Weights of a small GPT-style language model, trained from scratch on English Wikipedia: untied embeddings, attention and MLP in parallel.
Each number is 500 + 50 x the weight over the matrix's rms, rounded and kept within 0 to 999. Layers, rows and columns count from 0. Numbers have three digits each.

# layer 5 attention value, 192x192, rms 0.0364, rows 141-191, columns 96-191
390488461488527557569580497529503503479418464573590546505534463511446516469496470464497562458476518507509496490528487517530446499475468506513468455508492485562517504442611468484486474539619454466547495511512511560561493603589418534475501453543439557504509409431523560463509598455425493454
468531479543509498524515499523566530477464566427465445415532399492535447490524475528509471580424598513528539513472511479464555549472498500423417539549522497458532540516487488537509509477451442436514525417531570519450471503448514547532503474525446424495545535515609496518541434435422440462
523529539446505432524513501494479434510563451495506446455480499573468484532607524514519468513442445438514539590483526407568509437449594498437429574449550512419473564524424404434508417508546505507432498470495412510413522521476519523547504474465465519467500506519392493476547497518435536487
465438518472523456602508470475495581470514516567546517493474314470569515512490493479478494492502517441529413398588440436591527437532484485432515424500521551528577528514564538485467545523536520548514404495518461535473484518466479481508481539484494543463556470503482510416450369441549516619
468470444519396464546491538428545533484487490469537456459485474535532481487541571500487487480568468565559462434579454396440519496560480626462533564492528503435554562443501563539495553437425509493426476562533475502508468450666598535458564527427546439504487426386479489520507467615425448438
555534539481385462487550501489545487495452468399431498460500449467519593398528474452576554522451499380479427517479557462458555496458470519482574557392425379474612564405473421478587442430665475564573514496539511453537513499527540530509452451450497589570394502484446535493467534502530527480
532447416423527524428479520464543456505525474516479433506505462528447485425476455598516512469536548437515427502428506451458550511478419579456504463529462489547571485436630497440549482556489499439536519509529517513457525453446420437407502481412460452471455478550519471567545506586489567571
476534439499450480546477489473467504530493454547569530457618497462536422486504553512511478473486527499402480485443489531509453498512519544434517484354548569426465528457442459486433485470407374487561561558507520468629478481476574476549573460489495512488544473478470454572551429467532460608
506495534458521563520472569459557494440506478485444494466525491526448483511478545435521502528541526481576481477531486511523540452448517412544486556536586457555570506489487474493532536607518488526477468533540543580567569561413537433612481467539502504552493482422566546549519465557485444420
505467538511493473422419536591540458514479506536467484544488525488440459548482548395491592403567526378468491472452517546542528462418441520552482524505449550422520446448469471526501528508451553501510427540440525402440511560515513530521518553500347464425472557479427531519438504533540607625
487464564534467508521552416502537522581503498410508527513567542518482490478543479597565466492569431514463504449530450519418543462430470436465484543524444511515523445535577516519554533478476542491508435481592538478440611473515444438499440483527490471599537538485515494487527459493478492524
477529511539516546471514452524450531510441535473590564555487438484481464515450534548573512481465441486468503466520525463433505518461559454490503518523396449514509564505476477525457482504513522547484507546483497566570462532532545464440509419518479495473586478559463451491460500575542487481
489537550537429509495579440521501441532427497527385519512514502555538561673569567540514468454430550472453524460500518457524407473552563410475564441493494468504485451509505524471384493453601587432473441480484549415491470415431513572567560508469495490537546533533571456510526445573539435491
534515517491465482498579485592598459554478488530538460504462562486506394549538487479537410605428468508492510458511471564533511488471643582418472526585485530501512448496457517474520508580485527401450478440516572531523436562548558524401482478464573507546495472567467437487465491499538499514
453532497430493497550528636475422566548498564480466455462582539435530499445459458493527512517417466481451623460526497535458473490480515555498491472440445579643544549419489558533473481547577487498496458535537603535579549549561583484625464528501601407526560547465451505553485497505519480511
441513539552512448478447481508507535634489578432498467380517370489441494513507524470462460430562513613485578508509475474485524455509489501547563471558474524551567571458439460491525491495561486480554527510520433590574443489524547400475419500539425495542528434386512550482460507518571530525
587482489524496493605460548543499557455465514384426504471579524558467556473449528554419549458538603575560495397473491465488483456498571524497518498545537534517464468547478482461585565461490540513485516509487587589521547544523495530435511488545414484416572502439413489561584478491534501504
538473523514520614472475516441487461482500549501542508519527451504464500562482536515479523506507512454432465541525475496431541536636559455440412504539559423465451541478452600484530458434467535416443533453488551575448563468564454475452612471382580600524533487507490504452513501643424507481
533438570510457518489421502556493430452527529459482526458494322404534435486473421413614398537497499419518473528526532499452541490549510507448499569497440507452590545545522469570485514404514502499439507454482621422536486461515526472539451562559486503486538509449496482528515523546471545540
472523478616446446554579442474501524516570520452427406501532507503416429541525485407479477517526505463573484438499458469469534468518418437399561418480500494529418533531429468472518511521573513519434569561478541464467466604444516459513510496580515477540453479463583521460492536472461474594
487605455507397532422479537440494503529528530429403423508465499378395430437392516471472545527549523506528465489449487484486497454477447412526488639586460476501472493447571501486519586545547489496566564477433492538422488498563539548513573545465484472459594463611532508547518565492488448607
525498574499517462446569595457408498424514494431514538580536523576436485545480491445516383476383503536477471557446544476492585538475519476529508462455521435512548530466561483517441523503424569487587594501532442557539499534524510486458498560476430479464510505413555480483531477444505489553
512542486543510463517402527400432487526531530514502531467570511534497523597501405563642468548578469478579418532521507488466558492519610510532470554549503369558475445507506596465476579446468460634463428557525504468520424503465391529525476551408500404489552485528572539508468583438531611560
560437500500480484450503555501562514586454515575390534447499462556440497512508515575430485617527468587488512499457504503557492538568509485582402436444497538473512540501477511460530547479588486478441484533545551509517470519475450526473487459563437446472502526487534521501619481529597476438
575568529527488522428526539462557515496440468538492526538565441462493508539537513502468519518447538521405400411586462519475527496518451485424500563479445547492503527496614537571553506473512465510424476487420487493549577541507554450429489595501553489475473492585522461565633487475504454519
491502378526582460547508570378452483402468465495518490476560545439506495504535477495412457453523551514547442446566604487439486551517542531488431555531421501533459514537514549509587406534553513521547529499500429429499507426472486366534491458500469505532629452476511559519465534443506562551
472423456513450469438430479540463499599475559498579442542476535578397448422490528529494442480466501418487496458521541545505612484421482493499475489484475429538490556510479457485546452546535451520466549435497471536451425487539549522544514451515546568495458482447518472528435417492457456460
495528491481396491407446500426563430425533512624451547435541391493496518496398414525575458539573499434509431613489514526517544451564516417549509418499462554494439454519554507497510529473514467491549613548570469461446476473579482443503526486476549486521511498467486484441458454417480529466
498543491608531574438480610536543504560499537517545456454533537479518589421503443517522532515384541459496594477573482567482468481576460475603542559496456470557546458496501520467560500447443572470445560475537550475517505501512532481464634409530459523399559482563520550530502399479490591529
526472506574555568517487522494437469517462496435457607501441431521456512441506510444459567543482538433496611541421464535543534424484527432498581458509474515434505540484450487556515433496484523572513494496512522586545521475504516447501529656513555529529448484534528522447543426508471496511
542554392371524454529481578448444523475564442455493600554460467507462443574464556473527518511503570490550495536432444573442455491531519575471568541498488494520436512443492457367510519583505546607452497475505529506445521396535448508517434481520534465515451458489505470361587389519441440477
494550500505490492400544454550591453492497484513554502630488508603419521444447389569457461465458470423491527560535484464540546450558494498573483495465486517406508552414493463509535523553505547414486399454406405481534494439475501515551452496591498509483506529443543504510496549557499474424
448497484551560532434440427535529541486577522461449482558554542514488541500483464533474509488494576555505558421490479536478545441529485518497596505530555554454435612485426461454558497495513559444453517457531465495476493602557443445522569493573433510481512356573545523456480554461531494436
521545534521491497567507601439532484535582413451456429424563529504475414457498545496540536531523510433551456390491539521555502530550498515489524442520454539429477389510465557499436484415487482507554462466442389544466517503586502493443517454460489595486585521461492437510537461514445432485
544579478518521462476494464482480418633572539487480467491521488424545557558447518490554382489518568426520442555508485561487480522479509496551413562526439508406454465528575526484475558467512483490475604568517507557537557545487477405523494595540429473452508470497485479565559424471471517426
512529564516455474580456583487618552557521445452475474547531573520529609489471470531492508493524463462506446438533498533490420442440446522491357480510463459552467463432492568422519499533548490442432531536519439526461485563511520552491451536425504592390489505419471448494529417417514495496
474585607437530520390552459456501436524437439529514604522552526515448440519543578400422451545478422527460459437481440455466527440485494417545523487516554523399514583586505461442404455444473393512543439463482496465487531579459430487462517517440498411490568502471453480541483441479495551517
551562391469502551584544589396473497580586580519493536506505535515521424454512564493473481456464506470431429584508399424504516547542496591507542494547557460530471434492466473488569475504567487521553561525484493516409591573609441449463532493513436547502462668520511515502529471446607438546
522511540488488494539532549537526459530512462505461404527501474533454505556383431555509501407504461509515533510548451549502531468555514542535443482563591475492581515541524485425501470491564491553519471528507477509602517459504472527466453494448530566482503530440509506469463530540523477570
476569529504558524436447486544536541478471481444481474450505505578543418513521509519485556522480495581510478525486405526488498399506485576414411503439442510464591529546661438522453523450511488551478654447549502437514522478532452574499528533533578529527555488486473477469568477555595561428
479508510513543548402536521565556605567498574513436551454483455465534447484450516533525464459511540578452521493445601504489580557471550457573566480633477468514533516528491552557469477486524527587415530563485520490433470456422593478422500530490578502552548585541484478471521516427479559493
503449601471509499422415528464492555492478579499539451539484498547501512421528470442507517550478474545555510543503536405500635399528471485504534542534482530493413568464447499490521522431490492546581449483473450558546561412543491539558496533590570504510447514446543505496484516557467469491
462499463533424436469563452502552495454494505506459605548522519470539461482488445531465445573470549366469473581518515518492620507541573588451547524476568487462527465524582505559572574424585438534596468509505545473486530582466522502499422512504558537458501483517514445522559420439436485498
460497485376484454502479474492529436525425541422451509553554575563522432412581462493475542444428521456502472449522481441497585500513465465491517441561448497456455437515529469476477481438346553467550480641520530483491492501515528522533472456466544492541552476473492427466547532516485564493
461521442426493586505546458571483389540547453477483513593496476538479449472515519482437523445517496539493513502518508533522583567519557523473590522445472509491399452488442530476543487501530456439507546467530487517472473516484502561457471547444468458445581445516523489554449520459443509509
505496460575504531448484509468583508600525406582504467498476500469471527502544463551514447510466460523461513594438475514502542444460534565507507547505588525462540521543448499545516506449488527548548485529515437449428398460471434551424488492475539517588571535448590482513528486482473465423
388551527460499613520468613538510505420461491562430496486489519571475437529515484557574583525419513453458493568604507521478530437416486473495473546443504508459474512525523402440491497407493489602529508533499522562588476483474525396498523520531484413514537530503551555447471487493496539405
472489572551439424513492460540436510436528524536590389538488453535570536536476430544483581493520505444437446498410524584458506466494477514469587470577449448425453526495561521543521550515503462540493526456521470569589565501473483501536552532431558461475447621482511494380522508472431528469
458440552467476450423424493496403583426502469485492552478437538404532529400518535503431412570487534471548522440543486468567504506456444473512480509598509521502500461488470535481638514557513436512494474529490464558491561521433565397434475503562518494508437495520449516530477383544528493457
563483418474502548507530507506493539432562463502528553485487522514502438500459380540473506492495549487514632462506508502464538488451601490477505508524518488463532496515433583546473533442406513483534610544445468516530493511438478522439442388485491479509459588454437524451500556432496469564
532560542494520387587485459509452425557485570546420474513445587445547418484433524499477503526465490482487453496543510429510549501443423463487503494540593528563462542518569445525454630499553523504566414570452419458522447480512586586453483572548483444524479485467455471470400518484508533516
# layer 5 attention output (transposed), 192x192, rms 0.0454, rows 141-191, columns 96-191
503485399535553540449476510455426562587438489506463507433448545546541559462454517479493448560528564627378568429464486431474485512440464499483607486431536472420405457473540517498485435483501488463449507507430438494563447491509465485516500510523481463574525469488445471460512546483464510467
472521453541437471594568491512497512592509457567516459484447490500505467482501411486540485587560438574577585493528493459539455526604515568459488473525570485486473462455483508493430470499522567507522514482476437479499489542511522478499414455464530439514536502465518456545521511465491525470
484499463565470515521554508441559576537473610515553553522459493467452535414554475501585540562505471409499482473446494489596531508466544515480559552405527482456554516471423493554467481533467500469521513583497447469378460423549453509521465510546560523494463417496541506522653466438533548430
501566500478527541548505479497403504549501463447494521483600474546367515441382580411514485514488539521551494489537575532470530500439404507526492569495431551499405432490526406478531523481433481597540455429516513535449464459542462556577425495505546547393465444389537540454504495544467535485
372364511577574509536505481466514522460539467565513466507492532594438390579487438482506543497549610533473501498482574487554455430413527466449536415521490536462483483481512515529488436455462485578488486490511481503511491561490534512448465524504418559479518533507476519446456597438623501554
616507466562510466443503469528543487458541426543493470428409490489480500426584554495412516483490405384407460474493547597480510510536533463586490472499479449582569495533531465404563450528475503474491516586376459444535483426536475473612521391469535475487552460486491531484503529417455435514
434553462472444509456494513501620487553536475471529544503576507503445519421536379458489504532535471486469535460459523480465511541510522432594422570547544392468446440498447505502584563475539587485510564568538405476531515554536509513517498556538412445534443505551543501454492506540524448500
483507503580471489479536383541509526574465494448564543471546527502496494520424559542564533465504483477424552494493525532401480478549494436509558500525594441417460461526530495511578546542482498514492494486465528435485533553501514568480436461450514483589565562518500487474417483473445510619
577598528517555558551458532473470464486436452550494466600496484555586472461536425494420486544525431505441418555499492498461522540507490500477492455397451416491480535519519469446569512563452578616619465476468569530468461482416558575485466448480470447527522410494468541520531453457491449565
514583501500515504467471521429504440555499453499537511593485538483371513484493528524570504482550460484508482448510509519462462449460511450426550487499490481529509442440426449469445548445566495461685566641460520496549527573547509495449501484492419446487576512520469457555491535470452533442
513416506493565467587459475499523526460492505526472554558559504495489438461458482522550507572480511438548532451493414476537532527475596572575495425511466503561431489575537449546506421496533544497443523502480465503542461474423489446506490508570460435461490511445592461499486485512492446497
423485489471515492468490457522476526554376526450610461473470521480507524507468558512493461504463500478613495535417487440476515505470577419594542470504420503498546538546454445457479474537477442524523453546499371548534507402514477526510654482477604532530501542491449512436567460477499440531
501491544443575494536524516475523461454550569392460492589393486609488491479537508554521560491481489513499521485567510512471456530478537505495463590505437511497510533467528433497437500546571585524554473421471575453573569437567481545556519535504543497531538492566563548537488532508536560533
432497416511597494548481511537400452539531447495519516507469452423571513467540515461531416535513441436577490486538455504460448471517534491488406545468512521523575455447616436519469496456434428421527566403553556508446466435528563517437506517542561554416528593437530517489498433527547395591
463529468487475479535496578583490524387457436539579457510511498516568534454486550536406431564478514479585517543515471430428496518510378512447580513479499459423486435462484487513482474473558544540558493544551435538547497529478565544566480543466489461555458462535441575606499468493448512584
396527503550568435467491469407521425483531452464539516401531506403532528471435498536515545383470520526439589563570541486552535479579518475492589479493450477512432550501455457433468483469554546581530498432507471519470575565527419594579554513500466561533461398442384453586476559552488464489
453498458495465521475578508501456595543495515484516495478576514418531439479481468539475465449543521543530540588564533488490414477556494501551465498530484464521502529464558498529434465422418494518578505543471494490430543448531520447515476567533396527468562530604463563530469522441449508507
581484510525484478514463529420551461459499484567510494521496445438548435470541521436510479529517537446560499568518501499532465529435513450566531511478461570585431487517409451466514486558419602421503550367488496505478519476498533579474488560461522556477597483523442417429485536445503540437
461526504505539517537516444586572548579525550497468524468503436432482520467461445449424575579580526458485461476549481536401481490493562452421519495489477498442569477473515445488491495440516502510482505370509416580549417546494584480432535524442522485456493547476512431523566536441559475476
496521466445569459448520445486472609518517445491412460625482509495559488476570552536515444497503488428572488509498535512478497484482465432481563458510367502428482550471442531478533463518512547538483476452559460514481560508570507481528519420544506495491490577405483521554469418433436447451
478555516597484492496466458415552408492524528457481483502594466431553465556564436525531498504419568569499430522594518499493493517553481436548533574536501496535500501496479554544388488484588472479429621546502535502488483567483508494432445521378460458453578537473537579533513485495514476592
490524473595539506522534470511458527500461450517477502577439459479515535521563466479495456526494472455409532469504382420432542613454419565541482423462424521512463516499502494421413580425487452477521469551587505480534582534392594455515495479476491509517559371470528456495466553476491502468
482478547496566496478402562471519442554470409510529485410596471588588477591516481534478533485496423427579567423537498529415492430496484523518496577403480488492554427512559489532413551458474480516510554445611574557560560497534490538530391536530462483548510520572602454560464515484510598449
486449554564539487453527510506515429453536525494470495458571478478501498530514520482430553608418542526502547583489581494538427525510432547557471517486484503572455468502461481471556496488490561404495438575519501519474486540421477527553522523474489478514533442459532476544501568445496434498
504487442496493537560436543609546515451452487501455509515550537474525458386497510521492453529455606513503390526539472547484538549351536484545576606467524435490433492548576503455468529525507456448472532475463423525457512539450524453439466526410496533493516581558511448550456602533467496495
481449450551488528578463599535461493485560473554595455458629527460554487498478501468466478451563513548611497544477506524501471481479542519541463434466498440561476455465490479493506481531504479550453511506441544504431566502498524510449444413511525494523480508465497464542553536543547475417
552505439542547355446534536384574492460537555561443527566511466455473494477487552528493433546468476500431636471489441480455508513488530532540600544480536524494504390509444492401614483594442420541477487527489531529508450518445586462468499489535545486575474555456428417456569491515503467529
446488477500458458462468439524501507528558519508360554462551470522517360382486540516491507501454545441497404527431406534426457487546447479544469439421541508532533505454495511464403467496543462576537463512544535471440483568522505576533502493543580443487471442533572457481529590445568376481
506457490457494555444466460523474482481537549474540448547516418465501439468467494546528503499520423530525585478423463418548466517478615572497529535509534403532419498527445514491493417505456420597526498544556541525563484462452562502450652496428481437501506457510537549513515424435443647467
483580524477542467496469528443422480534492486438519537504436508467546595478428455435529496495485510463438491643508450504464543522448587463532466456510466559519498506525395512512468505493569487529579462547490538532557456555557642459374486513562500557567554511464538527453482539437458609614
518396416461443449435448383468548492434600456540510511454504515500515509408470517510452525494495508478450504496472390612552475516473449506448384504514500428500465456501479529583416482504531528518578477546542463604513485475543497478556392481531632523603555479507555538507552502533462562465
559479497574399506493514601530546474517535475482493467551473504535463425464446544564567475488485579555444504508527478437479528476569532425500460442418520511467605604566469501419488467528494516535555502515517542502553550512424469523556440531504509518443437401456482446474473456507482506481
442469544434549555495465453586478538496540564485443437563503491483543544556514495594532528528562486554483489584481469381484598522632477456469506547547467492530516509516397516489522490517523510467527479479493484513457415490494369495508416540475456481481492523512468459553529457463486551423
570567544426508464467579491532518507441502459476487506504489495502476489572395572494480509511469549415542514435539532472527477530490598453486548485519461406521444395559565513543457484447476531529555533626455519471441591529505507473530456545476507516486448521508505485428562513458499429403
499417524477455532481436479473481508484542482462526540441503518533494453432606446487528469461455508552591564499478538510366528571555571399472514542539449486531505427560517534456536483441451485512524490459543465439478489545557487474526542488575506494486480471567533494411542444514512455457
431497498509453477511593480455497534558537530542454547553558500536464493439547489493420454443548446557567465560489552551581544461473520452529520488396546415526547484480619447459493485511473487420461501544471536476460526533470534450493463545423427522496429489535452534448513467603456463472
435539591424511489480465515422409472532472614461492617520504483531431434514521504538547459510467554539447559515508436576546471447443527462502512498470524632475524495448528607455403540445482572551526419571466445480459451499542589493487441534520419530525473537451486461542503485485434529581
537502489402410392519513571528506580457474487447536545530560491528507521517508509539530536483468492493475468421461482548470425528531415514535459454448570504460379539508464538523472464414490456526522489467436483511468466553487491459536517466484485596505556514512523472530466516519479476510
541509543490504534560557579502567470484542486479501448512422485489493433455435539549555526538441531502395482485438581519462486428476510490609471488413576506552517510508563521529467508412456486490570536478509489492576539464525408529585492555512416474474534483443515505591465527519557470495
466465508548520467445465504501507500512562511459456569527510517562527486443418418454456434554481547538491449462561448498540520472472485507431511586504556495538588538463497499500492516476613560517407521430533448475493502457487564504570497474533520488487501524537415427429509450525455549466
483563559489426497492502495557500458508435540514496505433459452471431525467441461566468469542511424531563579482598534507564410448439470549492556500383455539449426451493486472481530502562497489461566479557594505448553574539519454524500506485480513505471554546531527517510560560544484429530
464537576507511551531565471519505474507486512557598488486524479565520485424467474475430542442499537540503443499482468413586595518515493457523480450492500551491585587531519529482419463550450452504493524478501503435547473560453509502463506383454477510455474492428485505477424599313506525458
426504494495518483541475482504483519431519435553473517438598566544476567487474460637494486539465386598450529498439504585496479440508484476522453538583531497456548535502521501469518506518410557525494470518489530530544504486486527550456507543407596461389515501422520479454559531447548452567
500408516535504454463520509458451564482439474450464540579564505480507526555492557509496549530496486575389515484462456568498533501558541476426403467629441440448541404532543504516436512518552503505547597549504465458491464548529577603535516494474503465505456562554490455429462446579525566484
479551502504550450526487587549479553555529428481450505517484425451566505474496495481539555496391489503494517485490502576541511531526515425519595544548439503500574482471511555525533432532520516462522525488508470503579347587481465503477571491510582438456499513395536510566461478550473536532
511523553505535461436510549427516478480429530488540508498494554518553431539481516449489604550475428441483559476508549529534553510521499482399489491486574467491511522511490524459556485542499504393388518456470471541501526493435498523491500538619448523400488501439518429520522588464469516417
483485519547488545487531482497517517544393503509553463520462491496533481430490467497463532528479542555596498534430455563512529504583562479496552507591533484478462460470515567495599517490527458512502357555473534511486524374442474497551532561445472486592504421500540462543515449505508461577
491450546497450511538472557550497511469488523497520518502524531493499624458483483482532465387502456458470542486477579512514519531421544549491436465491455477543499496466494448457578515459471471484507579497410446492506444580399520550513423552630585499531497452540528565546482498454482488521
514539461453482452544488492564432501484553518482531459457540535414412529467525530514495466457478440642524465502529494525524565500549527515475469534519499494531458483542467520510521500534507552484442492520495525557479455462535589477493467474461547477460422460524528582641552549404511465586
501456426586487465456470562525522496527499538443499510507476552484502517436485513521454476491484465505493511502466469401507456480570529600519552481471473511446509526562466453565505463403505487488552440492536538534466479529528481566509462462490526531517486454508551587463533483507525484519
585464539499543487538439524495506485536441499483412538506425511534537553453435465540558513547550461492638436476490548606478497397659429479515460483469510529498473515510480558517425447517472426546488586598454492480521425599474545494518537476479576515458526522535514452525534566448512551542
# layer 5 MLP up, 768x192, rms 0.052, rows 0-21, columns 96-191
459505556481495472487531525463457611495496449533520510586500457552547463483524434517597521519504595561439514523553429535491502459441466472479552551517552534533594444494454473582391474478548504499584456523379473534513579518465503514436567587512553441656539480483434453580571423521452416529
452534460432498520511493588469524497551416459540514570513554498549434482524573524563473454549546467521488533396461496521458513532488459426537582543488467496516455502493510514508554590499545498577508403553451476504471480505526433425564475488516499507550472586460464525540565450488533497462
448527493468415516503558388528504444386495448562393536517553434373466587418405531434462548451469452471517519465477461506449560468536490404480450495581527657526596346469534527477269523511514547604516441440477450440387514529484493530550443468555419444456532525501455452557512450571446508552
573440464507497521576492400456498478488557525579507445544542548491541478539488487482464566565559517533486481586570552627492578425553534555553452540561502517565537505499494551586448574502500437571589467529616511644498511485502489565393511513473540487550605583506507417447508402632520427457
579475513434441464417475409447511435467455365569568603461503473472384436568480437483573552527565448543383496630408578411433516508498521470448559443444568410399415528484472498550479524424543517407521449399517501445492500457516390571505457470522526459513495447479369407518552569374442374508
377576474528501481544496404519593448486492558523529526552478548521525587475508468432472548469480553597482499462501512559495498532444495382448506445432594391492602413492397476507552590442471528491407553523543519497475506539581481548459440532414431445451603552473448508582538482567504514443
519490579423507444479531574529569446494496497485517534410538529565475486566475530509509445456462523456480545502502536550489509401449420494531451462454457535478479502480484491532531487512415458521555534564525543448485579422435579541495484471565505550575492510506450498515473593494481447562
554514442629480496559514482485467524492478522544441610553511552605575429454515530520540470468537465554573562438518486524500541433490452537426483532509526510586520526466508554523429435526510443426566426422533452524495456382566557471504480462511467544540531602467464483575524457543460494454
525473529427419412481437444456471509496543440480582515504499514489459487509551446458433466399528511505470452460501453480538559415486493443457571463484474503575456475477523515501545454486492493470497432481508484543465498553489392518456618472582506474477504458455436459478497457585531514476
498458513558598578504475472519506605497547508457478567497542461459536426526492518469546505477562427500407531494517585589439478543495566448512431461396541510523476539501564438406571426523515482566467434518493613484483484476590556538427481481485423589569559399549486511580589527426538459514
477447522465546521497413521442588570409540472450369549528540577505529611466474448581512464464445530435567473485465496524509470522489480408461498573473509570523404477598582446527482495456400542548465501568473428500427605483563574500420492452493458518516544546627563522576514557487490447458
530535557467458398507563499534496445442478391531479529488506456456522473464562578418509492449564426450493589480450431527466473387408510482451485529451551508504569454480503540540520506472466535529541519523546456470467535406511501525480462601483609531484397505505468487551544463499471495516
604599540528557511419548603503472528445510500444514524446470469440423507597487438607585492540520380446417412475556506542475447482464498450449490487447493448416446496397534434452500498514448482444468443451553456493538530442509501480621486475563532531392484516539470521573536519435552471495
473521464413558460605484410543520367478480452577633508438435551452567582478633513443529422471469576573472593471586494491464562506459463470517552482579490525580557517518566526534555557508462546550542535482528415460448500539470456413519491477574509574432527471535564413518537445552520479485
439480472505488390542536469528371517395592502468496478452547572570556516547426537511415500513476556508495465510486521508450552501508568454427474476511487487446539489588498595478490528500456466501549563486454561519497480462467538500468372560518473525460465509450529485553579529530472542537
571455457489556470571548422524474537510424500435501444540452417576512530522451509534498480594475520474588521518478549567428575509493554442533456470548450455520474500486407531446480451560587511522527587514529565505565426520577456543461405412553503476514429612569540512480574462438516515544
440475431535477484553470492598525447425558495597538486448444485466507528504415461587533455396544455383496550420615563512451503383452592469537565489485562463464455520419465513537543555480497475363521537462523563432490551530531528557433429547495554473395519431556546483579468535581515436506
619473540350582480520571373518450580502467421501460577601492548415513469466451480615450516520421481377565476475427472525454556529472520443541545527543446429530559418517477501520420439553551544428546501438521557559522487513521506543581548603444468597533405561528539490568450433463489429506
537416481531532440522475368490522473441500540552488517474505504464461464553550471502562595561506589469486472488471439470498510499447436490481419516451552510434430458471580476410568601512534527489512496522513527480499519489561452572502464523448502515496394450508472478515447478502476484522
439537483487573438497452420459487422425436551532484496568514527509490577493401557478472421565556462441516476521374527340498514539430558499476500481339454473436390386467521482456517435503394530475477458540355551574517406462454603471525437448489476519405500522506551539393478451459447416531
466520514543532493508469502505417533499392468494551540440416481482476510582472566513554458409593554523400535474495550468482494493520479517537536524376457484538507495523482411478506420442402549478568478524451451412553467529531457561515475507468417550468390586519377503506511530569463598496
442594545428463514524532532454525484483433425493586547519489550528521452488554500570467473513546479462597565413521533600416566439531516473392542526487559511508467495495426488531481509504575496479400450420443419488531576490502456453467534558463414497455526459570499462525503460525518506495
# layer 5 MLP down (transposed), 768x192, rms 0.052, rows 0-20, columns 96-191
526474484504547485447504464481506472608569476489446446555546557524452438501588499496630586505495584539539466463544546460558458497500464546531538583503456472479471529479530454365486524539688596494511551566502445502439580429459511480416447533509447562529414498554526461494523594476476543524
467468522466521490503451502493398530498616548431470483460489466434498554545437538531546508473453556563554452568546438484446505510469465549545383558471544518496510430526487459497445463480557476445505594444580487488475458455464517501419571498459405486407543429567486446511550587433455491498
443588474381589600522366566574597498574453555442551481504467451376530521515419486519511504537595504426570578642366483484449604383453462437519485484488424481548655475557569583607545485556557514552624471415464464332543505490447452555502456434544573523569510452434499539408480632456438501538
605536419482617436442497464354484488583456567475507512498501439490452530563454445527503421563463494448476533480501502450522486443490557536465390450511541478547509521454461562621529473489554572434493410570339455471437471585564519440544412452452516491532544468414471480485535525496547497481
515443539400487465521618463449541529510480429564502554507476460524475493504558507508527533441493398438461502615407533510437562511454466478534509535481462486521482562499552542572402467518559536519496540485458472522491580483429549510509534498474545493456501461528524434543592515545618563531
537532540553576541556492530505493486546461593406571525547506574447481443512631536498466522506488555495423539528491478479424592474459544472539524476445457491524538495505534539403482509501423517475506543444530519556421479504466441450535532418491465525492542575544511524521591394445541476491
498534438519454585391510602467480498513511550495388528444515543435406500375495545455533534520587575545483523445529586426426494475411516465566483471503517412418546474556441536528529512445467448484515424482494423425510468397542472430451513516564496480472462584469475511428462501482512500448
422489432534529499515486468539580542493470610501426545477504507540473500513445511515534516502508456508516495474524448539594486557487450542546466477513479511428432494525489415515519528544602481502447558509509543553526491469438593418510578417478518479500497442509467609463511543501443565527
462478535523498492425415504473485523501410496456539473439582522523527447469540456522519456516575525511473455459419426572539491505489519498413459474496590544507497557470507424466532504359492496553489499460473533516513515526533501538494492450557497407482517448524479532527488507497461559507
589468545472478580521544502446500452471481493520463491477528530450613586473534466463532535455651496446478467513566441428605577497398471493482423420544520457461446609508502493499506484546487461471477602572497501508581428454549465602426530557475527483531509531508503557500531466456485525435
467472402555528455459549519467431493479563532501400405389504442553509506570436561494500499491470448612539522431465487432415485399505565475633523505551529483505473492504575454495515486529601497537509558494545484537562517594499570470554601496513435503565502435442446519499381429452517538551
410488545475471633582580499546590550496470516489460542505479499506477426454511413474573509502465498518478465459524545518559479511462526573505498441517506484520464428432449486484427538421442537544524384543494440555531520450546500493495552524442516486508552568501403492539562453539572425452
512561509440613511615507510399443486514497500458478483585502422469505439521547563451559461446530559506407398467402540502550461564447512486579471540536522425451500578471435401527594520435534516533459510532498522485434430458490521451518552511517490396483451499463544454516487484506414545543
486542575570490416464443448510424477432527463532539525605545482525534559508475429507495467480522468525519402528505619525516546483483508472484527452472416486496467501524420473523548529536596428520542450506523509537543518476530536491551549579453527543473588444498463504485490429460487477544
480488480497486561472474458487615474562461457544484402563464481532477493573562487542490499469496515527621573571477548505612455428520438566587555518504410473483438497543489484541497547524551542503439408493479499446478535545457496524491620473466515479515464596473442482453426474493433517537
465613559546568454448462528521519603500477517387418430480523563492486399517547521455479449504586476495494503476493455585457468451410447509521493571528595569443523568506430434503461476536464515539462457433405566422560553552445520485507539553485551494482421498491628541405477481463558494415
509475498452495535597489603651459496491560538464475604522443449512471476531442388495422442474632438487466526486534458473553550477499522568536388551457490569464481531550547563445513483472517542520470422419546567477545523544557500546605468491496465523492576480514569519533369501474541412464
458547546514479563392533436566561440403361497480527554432519525523466444579539465509464583392546467441548416557494508492538505572487526409473527501529428511515589549522523517521590349528508479470519457524395535469513518524426490492495551541487482411532415490567600432498424415484634452518
588534543513550417454500454488524534568399527521497562490465541511533490500514493495529536560507447449482456518428419444464503530487412522482465455458534427522502529511484539511537397551506496554508534446474483489494487536498554429538453559513562531452469464454561464451510468426551514563
486496486525514554461454494610433499481497668481459427521522547589521524512434434487465545438531565554540520564423532538572485519553505443422445520456522531502495491490571476406478555519485558461636454558519609524454424508508543531397511450500489464532472468453495475488481542506343558415
475567522651567535489494459554520500469586500504540452542379437593432459585514552450480516529546367460428472446529466508522490459509492348492452516540473488539488468486461442469452523389438524445477472546502588524526495450604537473508516597504465521571505482523404524545471559499475550454